Each number is 500 + 50 x the weight over its row's rms, rounded and kept within 0 to 999. Layers, rows and columns count from 0. Numbers have three digits each. The size before them is the row's rms in percent of the matrix's.

# down: layer 4 MLP down (transposed), 1792x448, rms 0.046, rows 187-246, columns 112-223
# up: layer 4 MLP up, 1792x448, rms 0.094, rows 188-247, columns 112-223
down187 097:546551432474528450508590441530452452531472415508367523565479489608415435490488472419527587553443459412449492534479604476538469520499444446522517551452521503528522458433486466467518570473475539485590542486516455476504504495508512583538465549461454490468504486455465505489505472522510432490492451456563434530552616548441650510559488523505
up188 100:397423481445539514450460495483548572432474532495484553498465509498450491555441416540539479524484415411493441381551504612574489522488497428471349540563464429503547452524579507525543522555452486543484472460558488492430500549460515512526464559504500510486445425540451508521543399499552513430527502542468542475513488553543502556648465509458
down188 100:412556469531537486487490546454492469561434411597570543420548537555544490527495540543475540514448535544512545579442451439435467494431442480493475461513559491446494514494434499485457521480499478464440556462466415436418450535427519576520563482483551502462495506478558466406493504537489468519475444496438469611527533497411521491436561470528
up189 102:459509476517441477481502499508552440519517401456527489438504531423502506454501432457523543500457459521512481518472586421438500488574447562482520517533565451472576486527521514486445502614568487493450498526423496393543538449439567494528494553569430521463424483474502502484546534339454559479472505512514479530520424546487478381522478542546
down189 104:535439446485580493422366600513549534604502490406571504503446542517554434460505493457499475491569547540529597576519434537441572411421520456523502468487538517518437494484487504496481457502541519404483456501523571575483406521541503528449516452464481433534553477503498465445511502602540486508395478532538433550507584510439479645466567521533
up190 104:483498588491504527525453453494465532533569486495581417504459543551425459508574434508467532416442514411558485512562426363453481524547511429527445506477462467617497498530437479526445416471511528567517552549490390515427450445482501547492539552497458500459531395562487488473472502489466488521505549415518480532449537470543464476506542462538
down190 103:348459443488465539513456590465547510534502569459417557481527592538578482475508575411549489525538431542478412453487501448542566439595519534510574512390543421376516522429459442435625504503370505488449475529548510542529532504475535547495473480472481423456509534496512512538555589568493574468498547500505629458514527486554479506617503455491
up191 096:581447399518513406507539534570481519429522466505454520581520552432634443554424471468455488467443474561495514481440505573475479474531524438544540545505505503508453595541477496422460545495505405485549482431468483576465592559514456436449449375549451610497455492522476512479501550536484584583592484498518423500422468480473552414488468457564
down191 098:335559582436525522567507512515474386450545484522467513471508385581521481504507583588627439475520562531576518478579517479593494452453521595557483465561507453547609524491472517530581510501558599494493529495479594556475544559557431478535477482488526507495511536552572537484456456397554441426411477407530505490458551486475503523492598408446
up192 098:522485506481440529633490600482485527517536452463550561474469529501539475428418519460534458477527603502497521414496551531464456575493439530520524505446493519530562522527494560519470528535414489492500486542486513478507523533490433606491519488405474466630504504505437523604522442460491494541468575478538362548529557471486523491441424577445
down192 104:515519457546511546487611480507572430437579464497542499448432571520482512456519530503487403520478410549564500520478516509569512514578549449477510451453513585527464467461530434513514567515496484529524533550551509490425510389537503489431493497537507397428486471623492478524413516474369483500468474513477613528478605488576510499583480455518
up193 099:594548526575539543422509523569482518491566386455535453525545575439485591408518545582502590431478576561491450466546580484481474500507388457476485532553511530465376445505478509471457499507481483498501662488462662432473533520521495472460450462515567457421520438591463560500651451534483534487546489535432554539475471510555537581526514432435
down193 098:373469523465507477600559454460509494495568656505503574523516407578598432532527437450520513520583509487547605537455432535488520449464482485554485443462482523439520516402441532545553554481482505508472451532467380524415415512528581434514526505436515550512503501477503503442448528478564468541511493464597423545489502480496508397464504526514
up194 102:431449475566446490442483466461492542559429498478486564489454536565506511557463478514593486504472554449423490579553546570497541495474515531495544404475452500556465484495552466484522513565432410539539490446491537398537505569542520497559600502534517535628455369570519590537499502468560577548463469495408486434538501555562535535521445453543
down194 107:549495600458506499578475566505488455452466505491475469555429536529557536559505498474571443465560408524533451479529536490435564488435531487565431536456509523427484466456405504598499585461554536479520429557543573533460496408445468538514479523533476455467420501500543489461512581540482517490487476498604514455500478417460467419591509536509
up195 101:471524550509504471447478506456515527440436459549477418456502487470536569504435595502548447492446481510606490435502498606499472538510518479521497472536464528595490490527502500546559517476488440549527555466486511559564481557407466461532498514503530500426467411477512498397493471469546548512533506507459544492500534476588541524491505389440
down195 099:542441473586488543492445590571530447539526441439477511580575521520455520487532471502414564484583450414463439537472525483547486495521496548476550393525443467376447590498476567511492391507518516472441475452514585528440494450459484484451545483534521450517477482494496605576505474507484480557575482433581498508460429484473436441484589484524
up196 101:468477611617499518555491543512536440507555535482428500434492509455509460490455537583450429471455498493460521487491444496516361375433416555516493627440435540562522468476470442472524484535509547486446462507532429540534476529514549517519569396493462518509459588596471439577516484356412482537563549654506480574550475474573409504473516510533
down196 101:526539538518581582531571439472508446564422564439512437567542482622476569509477419474500447552507576385531554523578526537468541578536526528529509430473505520542513507555560555539513453509379534495508547533440538437575503463522505430555461451539442564498443480448516494438471464498525424483509583490434458427527551485424511534536492533536
up197 099:509548431488473544571471465513434464471515454501427509418490532501494495473564541451518557562621475561526576500538490467433505417410467442519503448589521532447477535512437452481488594488501474566403429449431455532504485478477447390542533488532522596504498497453442461538491446492528495505491564482611411434489467502444563621444524461450
down197 094:479520539583472522497501515462552430501574481543459606552425422500480469508487466475492506444519552381419496527513555446487407526457638492437476570487476519558515467525542500435537433483546528393438492471608486428551480513656568513477459480530446462545569455589518493432493547513499564517424516547491539512506518453510469446485439497564
up198 100:519559561487470579451525569553501545443582445454400483408533454454500461525520538430426494530525422569509522548417521502527574435362510549562538534485525615511558510458589495491543419431423496514472511514390472513460516533489429573354514373491392557550483492468605426445458420466490561553534475456513483448473606425514457525435454504604
down198 098:406400506504529477574520519491466462558414402461449502550445502601474471449518475518507573376387442422484525420508517520491460486587531478525455525501535454531412446523519556530538563612533524588504441477523531528539482473527559471536439551576558460480593498412420581440505544566436430433522600518420544583570379483503533495608519455447
up199 097:545508518437474387543476523534573570519482529409597529485495464540414489420474534567547442548480575453502542542502523505508532546542507618491412524485576538657470524508438595581548474514434541460582543524458424522491484529427434487534486376593479521535474473621528548565485514600537595409506509477498514472554491442500561473552457502533
down199 101:519491425433468576477534521482472437512454500491455516486472554509571500511578554498504566526532458525513496451534511537435413484459524509494513372501523459459479447429541455603499407412539519491461535561561437431478502472500513508476514439438485511474523547519560411478496549451417395494536496462521430648445508592506486609542494460447
up200 096:457506537600523491489508550606515548539471524506448508442497428540576507595446495526562514493432477516510467490447462546491621429461524548472559497406561523484421559476495575435528466514545518447594600557547502482557503395436379516431544386504431473483549507517505472494603461533473553617496533514435560577660486474512436460585500546463
down200 100:505463482456491558464647487436473491413479512500520513439547469515512516520561527507494465523461469532509466441521494464576475582475542456434408464507434530544546494458556522480555515480407468506472518481495484501444489554518589468567449559478568433472530542476492502496466470521476477354478500506472484504448547538491523623424577501576
up201 102:438442573540594499495510483617525451486573512476484511508496446527475478462611524549401445453515515484553478494491479520423547399596555545446506534534445520555547464489453470401550580456590506495599501541447456533515510461438376483560517519466451588520466398505466527441452503577497441546486562543471475533542447446538582513400540515556
down201 102:461565416437472506524579432481602514539508492519560506455536521483494531525443508518535528508530594540447434548500505490542519479486548518457444386466488479561490581548533541541485439525521414491450553464473600546496443555512535445494483546413535446595541545458510583536612502420514521516541452463515532486438554469433532555575486491540
up202 103:491473498402442526396387389517400557519417519508439583512472621486506539521506455471493499531478415486557514594490418515430538528521456495571451535488473487449490479502548504437504413464482500499497459554552491499477515415466438465490467449486554517511479507479521649523531502590459463523550522467524517532478543548559537461465485399521
down202 105:498620523559510495568539615476586509497534526408614457493521465495482529477555495517465441422539503493482558418475621501582485434442473449443422453490468510561488499520411471510423525464494530442488568573506481521525459528463509482509444547514550464466505471491432394453452562482556435476435544509501506411559487426461514532508447494456
up203 099:435563489556549466506567519478523502598550551502495501521532572543499498547495569333535518525455521456498571434462526472410427368539522504520442542540464553553485498503539366510431454504424463550548505492486392534475617490516463456633430442495516451472490517500573573562506522494527547483559463447526501558506480508533545523460512431468
down203 098:504512464521512506452504514455511468467443462550484542477487427492493464422411512503457463488513546487461560479436531447506500547565448561517552492461522511424411531523488591462519495489518500560402523490577471534537405480478517612557546404486493524506519430529613511480530429512447584571566485501407604524514530553542432550494494456477
up204 105:451515523480540531492485462514481426471436429518613502498489514533578396440434478465479412654470526453514504522506489452440515512491555494488491506475489432428512526481471424460528457581506563566513491609447502508469483450451450571506489567513432502488599495532522586527406458519534475543491519525518448488439497556511460505541524443464
down204 106:419573508512521472443576437496586533418444463600481552498495612455583568568493444515535468419553522488487473504518535500511538528422477470524583407526388506492521500491558494538440466465565396448539449405567526472544477531514463422517471499509517479497422421481480458494511486509514500491415565486463483533442469473520489577546529600566
up205 102:448489542568514415546531466478484543493471499436422545562486401536499459550484523500463576483516544509491435436537595492576550488552478473474654407477454492534419463500569532477469436496528593493473456480478447461518485609537568406485486488545565528498484480457526480605548488467563490583405448546502486490472556515515492525557524616554
down205 102:546523474498522455485557529682490480491427490474538467446560516503529524570512505495510506541500469449462563604489456557547424487554520501551428574471610491509559521436435456475426498506546442516467487453495547468473521482459514551476542451475437537502478457462454501499442544497463573558476523508529483435523428514454544545532454454525
up206 100:463550453502506562513490540613439470493506665470512488536477410538485498484439472551474503529598464499583431506509507463483504535484493499490441544483496517538557459385503485561511473485468587524508465562490446496462400554386459600489448483489461579541476515427560462558554539516493520562470510574524583516633435534571545394568435418499
down206 097:448481570525412508539494492359580465469562406521467445511455488403579467523596549529555412510459521501514486395542475581473424464564503542432470536513517526462536491460439524487492544428506455529468444510459494508494579470535521448502469469485504479507475493424450483507484407472466508443539471433510465587453474488437523614393525532506
up207 094:496486538498550524442526489477576443476507480499485525503572553443547475454486528474427533518461545405528593570378555583517491548487527507450560475422480525451400521605462517385530534528391495568467462452506504461551507545495482520581379495601528430530596501510583563522515521479468461505449410427529563443471462456417546551448461489484
down207 090:528449577429534500552518464547406577560526484504547411587398441511492465471456535470579472478456507514517488541561473494524554493604480573416457489535503517496526518455552554525550441527520465487544548570509482542486427457495525501480485578449392493504475576493442484531497508491476533479480546548490418517638482573591422478453500568523
up208 098:499344490545458512381564554482545416458522499369492438489504536451548440502430559437461534583465516496488408562520514532483509434522531618399574489536501511473517463504491508552495514474519453426515472435391504452518566436466524421517456450587478532481430537481460484550477437481527412523472546479460535458522438526523542490596462532552
down208 097:530561433508578578525397524616517611478427494561454487621494463417438523506542465521524470495561518471597521349478520442532535492499461536549430507338528490518514600465483444488516483533491531527559500634576545498493463614527498535498488586400552513515500532554501465513530469527399598437551486498502572474583500466458464472512546434505
up209 100:476495525477397460593402475593460574465532573480544494532506475559522477534492551623552454481537550529493500536501452497477513492561486581571485452478548540518561465518519392532524528458473454465513539468530426571523470518437512598501548474509532472499553545460494552490531431476578546498516425517534500513597440495556500526586443478481
down209 098:530516525452553423449570500517403436522481431467443434565541473489543554393516570418516562460552546522528537503492501445476563472395477503496550574445537478544466533526507553529464516607578571501519398376500475458516517439665427465556480365549427526496515448508537558520541525457539443508465524520467512496523470502534536514465522551512
up210 096:495632529477516434360561475521486504509504517508510496545491491475430497452574441546487477540486566445561443474403513544448490499531508507536548541441559516551427466442477543551575511545488577433516461485483556494473466511445500466473484464532536444506445520400532590513452494450422463481455581498428562521503424503472476535510454537503
down210 094:556399400530405553628444499501494491468486540506532473509508518559562459552415642444474535456490395572496546506554563396549602503524530417530452466537449491432534554510512477482403479447492517469574529569524463464478445517491483471537574634541533562480539539522472452517614524533597536508491462466530483467561534493550450539527493418565
up211 097:532447471528621514466474499431460429484503529526491456467483473508535584405502623457558536447550491450506483464473469388490493488483501452379456482504528456491521569491554442492513484560326418563511433508461496546464504532462529510489536523506462442486428547477624456505492566548513420527471534529509513522421458500504515592490419466439
down211 094:521518506478512468548612466496573549610538481400552502482508491519537447505518453520445402494564595527489450443480542567477455450472449621498494519579500465541508453505466547557546472435633532417447518487544462539520404442500438594446537460439526520501551541532509536506600440476489517409413444501532498469488464516535433530404586452449
up212 099:506338590471505427475530438428514580540493494506544478459542538551578461517450465430457567540524496549456481559391434476478479458496540544539527496553549453375511404407479389435615478534475530549495522528527534377518470528474437526626437528502504572480591571523443438497464592475551446515558431632518426433537406536520448477524519513538
down212 096:474523527559459569557475485492488454469559480505415450463459501460375560514541442428448555494553469533567531416471517558483523490538450485422490559463467500537456554504524541451517440539520523475556509430477440552510528504431537524454549418488509507493489514481540395563474524475432540545549546472475465488442521414432507496527516456549
up213 099:455541560578567450562565580544595454486485533480422555521476486548478467517440622554465437435511413514524462532478524472533485591488553471435572534446489512573490492589517547463561438453490390512528521562476464527550556562413519520465610507488465584549543475433496528530509534406499585482575465513516528517462510497455469474529472579493
down213 098:426547455410513499546468374456483547486492508553582479492538449457529453500603497463459556564450541438473484391509455558412446420523458459547472420578495445466524480420516550603486514481538516500494513424458520430456451490525464510547466580540520504414450504525487468458531405600539456461478511501426498469526543509519533530561536445527
up214 097:518455463503433549490543583468573503517514497534533527456425449519490507546452560535458529505599460520473447562574499461587465398537565510490511464501546521554464522491464408427472471545555538533484581586482508561443581435539509508511484494478393473591519430467416432373459566478487555439474434423523511400403416535470448525481518477537
down214 100:402534478467524493518449454543448534549499500514551441496478569490515463388516464514574480543449496523449454558534399467481404620418562495514429471522492537466523526523534532400527509435561433525508442490492487394541506576488588456447545586478517454399473531648504521571596455486504377568443512473571460528493600506528563447471541516506
up215 099:517448510526474506534477502572463598417461528564581512557494540468473532540569573429492517516479493466487571517496609544462481593486491494505401507479483405491514509497456505441532425464476542531587493529558540464572542508501453488440476560455417468455528505526600483497494478540488599500458494501513439545479539504487413562495474419499
down215 094:473636551477495517503480464450473450514552508506419534490516514463566454578413490544547524572541518533422435520435472466493547414517505486495588515474440615495541476521478570632475474560487549461442455433545539513488430590427487505551615581461443516460453590402413500485535457492472443467518522534524551486490492486415517455587518624405
up216 109:511499559466538501506546519471497499592498520584489518485442530492480438496489523679534507529535435441523547509499472442503503500515525487463446445530532557549462433510509488399507474492503503560529532494535384470538457649506554549492521459520542518489522411627490466503461484502413499502512586559468491468454520473559454429509522454473
down216 111:295483453440482495545557601560453480497444428603365530529605532511492532474495425435486487598553556530425499529501542417512441569465471470538581521471495503516407457483450428549487479555436455504566490519525579537435472368467451533512544571467523513470468462511474460428538527621442531446541510502498503516423396491420521534490539440488
up217 100:555562515502452501425482528486502578538532558510540408486595424508547502500592546392418483569532540453492472525557508582476544468536576499462576540514598484439548525553426503486462434531539504481524484541494507538483517504562472455504536519512448440502366454488426505494539503462483517455535418478389462549484519367509493541445559493505
down217 099:554505498434615499518512530499413501556551477443418543481503546473477514482457466482438571454468417533463433441500527373495525509520511416596506480525450500544434458402461461590505504473473450434418545453454457502470469554401465541481472588507399546492609476492539449502472503467489498625443540489503538474510439571483526528475523470480
up218 105:585537459579530470480543594514415510527479495470465539484535476540496535442568592523474486484505609502525491515456420394487555502426480501423387478574461398514505525580472482467496522556534479539528499358500482524534532413463528519546540449535483585497493454407521559541442554475544570542516505498402417478537487497580485485546530506415
down218 103:535472494359470547588481428529489514506478501442429539378481572537435461546490425512511550454409391433467481467562574535448387518569515512521586486503462565487572547406540490540487473473424451426445543567550510460539463493424550442454516540493535478451418538560561491478483522583477453475437484528565572487600549506381483537453490506539
up219 106:514494569497428495556392471461499470441445542425436439505526472543496445513443465484437482491404527534494446531591485502543459544498483521428414562516542467493528580438478512449507490505473571547511518543584480550506505455496459556412458498537464498517479532595517560457463510556444472535429513376443529485573556408466529525514400557456
down219 103:507547558510549529476599475561474534524572461500465531487475550426493529508478531619464507520562448559438581432428490452463508453472386522506462504510472485500497498618426554500468553448497540443528516438476572507549499529517490461507524646433496468458528506469435461541499487406473483471507493531526482443516466582497460486553480506635
up220 101:484514508543490476537492518455518493525481587494497448534445401511529535407535511519485531427496492581541364490458542548491555589569499433451560564493457527547504551438470544471566486532509439531462501446498519518494450525564470570526532528503583503529531488430489446482514530418528559529608407494595564472466551473498552550522569509507
down220 097:458407512559531478510536471440451533557499502481493562507521582448490509532557553425507502522515460470490540504509472415529524407423510639542457481509567511486573469511497511503447471397559423476519547485580448525498478476471526499518529549490401538492478495502549501543578446558452412403514549528367453500505529526526512421516475391486
up221 097:544528567510527483563539449487528474477462540567468433622505559597479497552492396521550520506412476501419446513553427458535486407536446469552494495500476464486553429470518522533515531437508514494549564505496529500408491514502503503518523516496480455520577557526481457471557472473449469588514537560566559535530570540462502466673493468512
down221 097:457420382534515558503442574517436585494575503438568549420545476458537515477539565488558495411512614558575474479505591497394519538562548476468501478525515485580448461601489487559514511598413536430524425559479433452542475456530570409485389492568503562397452423528509523581447484469549493457506548506392434465507514476521567488430490441458
up222 099:486547478598504507542509543476496387514543493417444527462525551406491474531517614544487617569567473504463427511533436528469530485486505526463449513443463530494574392524551524479471419528456465537549475508571558554510523515488571520492575469549451574462565458477451503476520531486430492490483515436506573654467494472517487498528482572551
down222 102:518505485497456480468497473397537694502507503654556545481488452539558449479503432518531522443585504518557574478477567421586439589533447413517525482547491438428492565537412493538574582453488501497422511575481514491456438573563431508594454541502474478559428590566599493513525395604489512551505480521477425450531471484467539478506458502493
up223 095:512423512479406483548553551508607468596508476497459451553383584500578506461499453505593477464545513422461523550378465492527457529486531568528425473526478517482525567524492583583489473517604515459495515524425483512500419546504524502525446443600561560546504484544495484622481531502483508488563536429442525488409487521490533507501455533470
down223 101:481469584481560479543499466549481543419441568474442549467450399483478524490504452499560559474608519499481469490518538488599570375461502461480524591505488427430420501432505444541519531532442529480506532433539592490414472588437449536526486420541423585518524560546508556443516470518544491493512488537526494512424494570498507410528587433452
up224 102:436556503475426526484519465510509536485474513527502546429546610495517483520430542511528438574507439585481540517524558508477506561588460526501414521500532544522592615459506412496584486537552481409500555508493530496399451393582518556462535400379547538561466520479484525445557531462416559447504491566615567430481504484415413431582552522636
down224 100:482467459498566541397604439537552446452411582512505392549457548537482534577538395527475542459482536463389418554504464439460415417469534623464522481549515487528522501427409538421433498446477498644439547573508588509512547476402532500554513441489533507499502494462563431515512455513453523585498500495493530509503531467517513539466474446458
up225 101:458448474554434494575502435448501515496553503496510564548542578480427502426610495495448492485516519461497479528428430458517574505456503555542540558507603480460389395537517440461544526486472509570559531463405536546475470522409418492553533426579502565447409518545484481480475463473531488500569442543470458391502517503545513525611586495523
down225 095:654476460460518480486448529536569475477566479466441431462428427449508559502483570467428495486553517485442568444478480478597508472493501467504497424450482487498561514481466532564458475498541522476444521578540503439627512520438562540382566480429462472502604544526499493454554450538499456494424511431550485557540467541446459554470523604390
up226 100:454604496469551498491420562527478483560529511502553510498556471539547559575513434460482525508490450547586486503454440599556465388387505478561536466439485517468490532514483533457493457569450492546487424439485541513525352581509453561503468531511633500517486490492533535475556489496452499522416494497492422457472452470528501644524506492564
down226 099:383452500458493527465563457464637597516476462489467555449449576417492416523541490483560491516435499485425492444531482480517528493526447494540485448467479562534494452480415537496529539486501530432481599503451444443519498509474650473466508499532473447421481478525525487509523534416539454501527513505465538498499592534463449539521543533517
up227 099:526434477492538500472590585486397441523525580489493518455469489526434500508499484611493526484494518423562503508531491497458542427463527504515469550328461560584455488427435488511496599530438438425483574475529489445491500498484447462491526477433500492420503546512564486486367423471499429526425354433472502483556551522405523442522530501536
down227 091:507536552506490495543425463486542540459575467564543465530544463485564524513510499325506491526559539426487481484572468597530412538639455445548592407611545515477508547551466409453471431459551602529508529539486451490530496473549548562440441511480530558540465543555493538539608492515522618507622600511499577431483467426567481521504482451513
up228 107:550537557557447416490566461431551450526525481608545528566566553463541498518377551420526543531521558422524443530513540467441582477489528529527580553429560515501553543475490530536489557524475500465449512452436472598606568434600549525519582524506486530532440518540453500538492585460452567496429534564450580461456577506529481411484516539527
down228 110:490466442406454613550535524432549409448492542514479534442510515506503522603472529609519433542473436515512583504504397453549493528469481567471515552577469509496507520540503553530426544446439522458604509526508501371477441519456409511440534486443529463497584471442521557543432477514473523552558471483415550482531426484487514539514476542489
up229 103:467482556643474434510452559353462484462493564515453504556546522505545568397513504550432544561479486500466488487585397526435467436456517528569429507450448537499445417556510491559424478576507555428462585563516486492628421460477520538400555531492532463487486458522382479504449543411437515462390521441493501525413472530436518475528386548577
down229 103:505595593399527561520584440594570550518540439502569496443431534567454553518345475391495485387553570498530573471478573449573479504521529524463442475536584425528553548555546564540576418499489424460511473492512453430480487518464455425598520458448555490526456561480483530454496584532503581491584454483559501520479532550567484497527489564430
up230 101:433567542577423506555517494470401566497492410507490531489468526551457515435622528433629483568538579537435533487474539547588513457484525462452462457510489558493511464450449423468407556517605534521485544462549520501434533571451482518612485525557491588466485467447535497555507482460518429503588452483530572485504526554526542436402514479505
down230 103:479402516410475478487524545574552422464441588549449560587520506498462449439455440573471455551507461517534529467499462475462491615537458473505464500487423472453506509588500516532547525517419521519545429484476490454516554482549498510402542499495529385576585551445507483560447474579554502463520550466481487559447413541426430565560569581493
up231 095:557533532567573464507453475523515408468562546430398522455489540514391489465425615557466485499519521554568497512470524462489459524480431541393597514465522478484455448504518464460525481459541509489484519509560462516500455447512487387580518525430501505547539496417501441506538538415476501419504547562558500448597536440418569474371501562489
down231 093:527520498438463428447506586447433532515529505424504465535542505437467523449618435469515565597411364498519456437484456492507537466493525576499431465468542567527480511448473436536423575545489507557537473400491461479489492452517496572497448456492555479534511546413568397473456472491529491509523400461475550463563530492505534509482520513461
up232 098:497539508458500504546541530547482600519581465579558513482483456528549556498472522602509577567529628463509492512524506541577458490443542493439488553436437488520463486499527575552461542479528478558509459546521573494471565533474490480526550527504523516536486524450544545546519527561568438540550469534590504409570344491513614548316512507465
down232 102:434493504474617589507509495464588433551430474531538532511495526523464537434479458506537406462526475537436479515463427461469545537496442548479474516524541395553477420456495486477611532515403442413527618498446492553563443450479491556483633496516412519485498500507479514610444443504436502480523541463456437575483615598458380439485535440473
up233 104:484558472471512585475495566589485553561530528626466611529551465510556458433511548502454453407583517447441489423492560500544417461474514544598471444572506526377489493432494514506521501439577545547481482477466471558418503506504478451454505532511473491557478482579470578471474546526539531452541604534481536389405545413564481528491446556491
down233 103:500446568394585460540454492465521495445509502462471425490412561541541639486503484415523541496463457497454529481515496461509573490535477555498580518464513557545462557478497462529462607488438433431521528507483488471476526531577546413445406530550518467460558512520435500527486487542458563584470495512607506535574562451542460453520481435429
up234 099:458402589441630493661414472560554452420472403503663537525461438565467583577541443487512430467500536529541479533417556493402487522464498549467594543448509489498457540479566468517401576472487499475490492575444450532458452552567458473436505563477390477550536578490599525444467497580510495610547547547588513542486446432474499523459497526487
down234 107:474517405486427507406469598369565559626498472462531502503406440442534500475447554519530584527425539503501416405602513470424387516507464534500510480524522409517491518537544498490474522551519481548525531437546481559519498509471533509617425496459537471519536518550424471548447489411474485482524517472516407545511534587460474464455559538554
up235 104:500505582470429462441569446526607499456475462415460489500488568492571521468536454504579486484498475495487515464524535539474581571430606464498526447472545510497457506490522441554514558472386501523510474575525475457558509480466392499401495534406563454446504499475519586537548505483563446462506526519394456558537469484559625513442505476484
down235 109:480566591488567566523440558542442496525518542548479511443458538486536401547461473529487490497539481579463427589474520498486454425364537583524467527510475432505513438525462522450476505481595535493541581418550488513555482460452505524477500469519510486532508458538525502557543502530450569545522548486481493469518445474503602465505479547423
up236 098:507481482454591600556573560457520524439497479511507486474516469480454551481428485575523511570496400451406456464547539544521599502532568498440548527524502462488399421568404568475428493442535541538506528549483597470483412470476546446431558536502552458511573549443517427427560527507478591457477549515529484523437513476573590565492388473520
down236 102:239509480501475453482459435423553516540521531550492532488435497572537468448557503514489521461503586529536518591527443492524470524434394451518397458477464430476559533428451475502494473459501467470499471437517444555481515504439479546604448525461449485478425414549432531446517466466552338559492437448487560569506496518396436476526557567441
up237 097:479520440567520472469529475559517565507437559502519434471539432409483428480515600460594500478442467536538474445572492477484568463479562540550449520531487497550389447378514504537567480566524516530499516471477494517393582541570573566513546541466424561567476468406492499521406428536507499523446538529455432495561519444507520466474424463415
down237 094:503512605583476531545551477478500468482513472384476449584474468496499480535471408519496533485469497400460485561507486504517502510474515501510569552430544504438592513554499506517464446531531486478553537566474458501534501451552506459482537530527554445543526535633585533574549549508486516474469540464519560523456453598512517434499565480563
up238 096:510402479477489508518443499428538415553567499423498431496563643533552529576510530503500469496481497493554573500457429497499440523519462488469473442402500603484465494506429459496489521546490508463537591481518519472452485471469471445420455629509449427503492483527446555565556594501502429485503500524565506501439513521480514475485450613460
down238 100:538605564415549462498545559531514529490471523497486533573518399467483476462477507547514501401442477460405427561534557495447608543440477510514495547515523486530521494447574476483488478486534562392470418500528457456539536516512620417507420342493533486436452501541521493530398614446562532596507497537497535440508598467631526501452514527451
up239 104:469491547505486487497494398572533515456468479385422578458493552479522466433430515453453501432457534578460556359517529519538478510586575514466536481532575467462560471603518411375568463517465605497510523452466488560430455554555402371447509468495549396554480476429516470384506531512518465560449559510509519530515388400498601505481548469399
down239 104:512482519506470493555407572520544612532439504517472550444592521504496441496494542504487559494590521516483505594495424547556537400479545547545596438498513499539524381483438489501484611502507469517494421494565614435477505547458463464467493505480515516462572561574445515535482510572515477502620391499511513485518506560473437519465509590581
up240 103:465525513494522495514473521460548457475475575432496547517457494457519486544506487447458494511496530550524532455523468446468502548452425557436564519492499566514499450549409527523511560599550494480507444536472455508586554511536512528469560478471559478487511434464455458466546523556493535460496474559517421511553458548440452493457416516482
down240 100:539505473545429466444410494553543584444634476582592568481543429482575427531463486468528458516552500431457479415539591432552507441479546431416486515499525498478479539498505545460529426498583448520410532479558460426501509473503420485537491457500467509481469534484534578570517507436484439500492515430432497517303416458506558404549484404552
up241 095:438541483447521595474503553536533542576466416476445505534469409561470452523467542497416486453409436497447549535486440473531472531452415449588464439457526477442457462585471563515555564453435513537548601542460454552449474531468466520522568507464492595407551480482516429479541475574482490525463436557483326530566529500522538451506557560452
down241 097:492469439464471485516524464508471580462548433499485445499544577401426406525565403517592498594535469452572454543478510558444503415517551472447587590512464553504558482395565468481427451491476506550411385566584510515573623479494479508513460402479502508526563487483531578573490510363463466496516500462472555523496507470407496644557459461517
up242 098:483440500565464559508461458534496503528542457605550430488568546458418445553559520406473584522497511412598430546497605486531469511548502469494474450495469502560479490470536482526446557451504572512535534546394568482460479575448471458486545600467472506404474483446494500448430506618489476476527512494499530491521550510450475477440494454503
down242 101:462556447399525495587530539573492513494518528456541511467565432517479567439468387588542436540506472527519475512532419518414435439482485488551460476470487536416537474546452502534435548582500524551444485524585476561548552502487535591537433519576640435484471371526489534551494534490483466417553523439477515408470483525542511524471478655536
up243 099:455411524510469537441469580500608475468579460487531439466411532491444374497489477411464490481510552383519468445539450488509426367458518574431493506433545553481505485541496526497527479503523542517462487397486523464538538574494443530469497465427498482539506490523483438521531564517483550491527424561440495468463500521542515506503589513502
down243 105:529487515408515528497561431541414533470490522436466498526555485414472555485437531481460481451510624565399542544463425484501595569512492521521463503548513460538646525472573497529493512508470526510592449589485504458410431462484548492479464489546543465450458534530479536573484547497427436468469626509537442507513498531452455590468458547531
up244 100:489494435508427507482455528492576540543541535519534494506519555472522500461525546405497505528426532489442492469467430607387430472467519506461431515550550518414612461565477559505625493480548501535539543527471460498469520583546511510509514519482511430424467495446429492431482586451456515475532439446454564465451520464533533509499553490470
down244 101:526501543433576519420504553545485444553455484356466466435539428465464500590511430639527497480469461492446503513508530494595598584540509553538529516488518464577526477473471478449486506494478538441520490453510458584491489561464434538495444514479609532533468513539475532516501444504560522539492512525548461554553476498461455474469440506455
up245 101:507431514524534567489457463521577441499544501577529589500443492461570519560432440497420541413552458614537542498371496495451525465574460563376493548548540442424559481584474472519503406525466559578470520464435598570613507464521448427494441502551495474519451589514544521433522513506522509415565483433537560421444506470484500486498468476537
down245 103:577598565417535552577435494420457509495529419436414509427482353521465475492603421589508528430503482480522392544553503406514491494410488546503509419426487558551494514464499557511485501474597468462516488485510510478547535521548550487421494562531535533515525441545552438436483472554531508462584433472458544449551585481375660529594514466435
up246 100:437461477529456485536499546543493447541452488587446543560507549526585505544437533475450432535544506408514498497553541475484526531464474479521564433592456544509465519495558497509594414542576490534570451552416508538502477516452487497550557431559454485426438549601551492449435449475563537398502562470511589429575433500493522449603597589467
down246 097:545540547423458539497497458506447493469524561514449440349475495467456504480537441483499556490538515528552526581522507526472486400437503455461509503517537512422525590572461431471428534451460429474554586489536450407463474441551439529501383604524515498532495492458426456543437435558462498468468397488507428544424551627389451512460449438481
up247 096:504535454458512581455552547533529476538529552465494432447515465608469511507518529577398518540460548505532510583405495491471493552460484439508529589512540504482461478514459522544452477577499521514542477475508442583557446625511503544546563460477485550491474508501484565587553437516422465441501506504550514459510547431437483481538470466474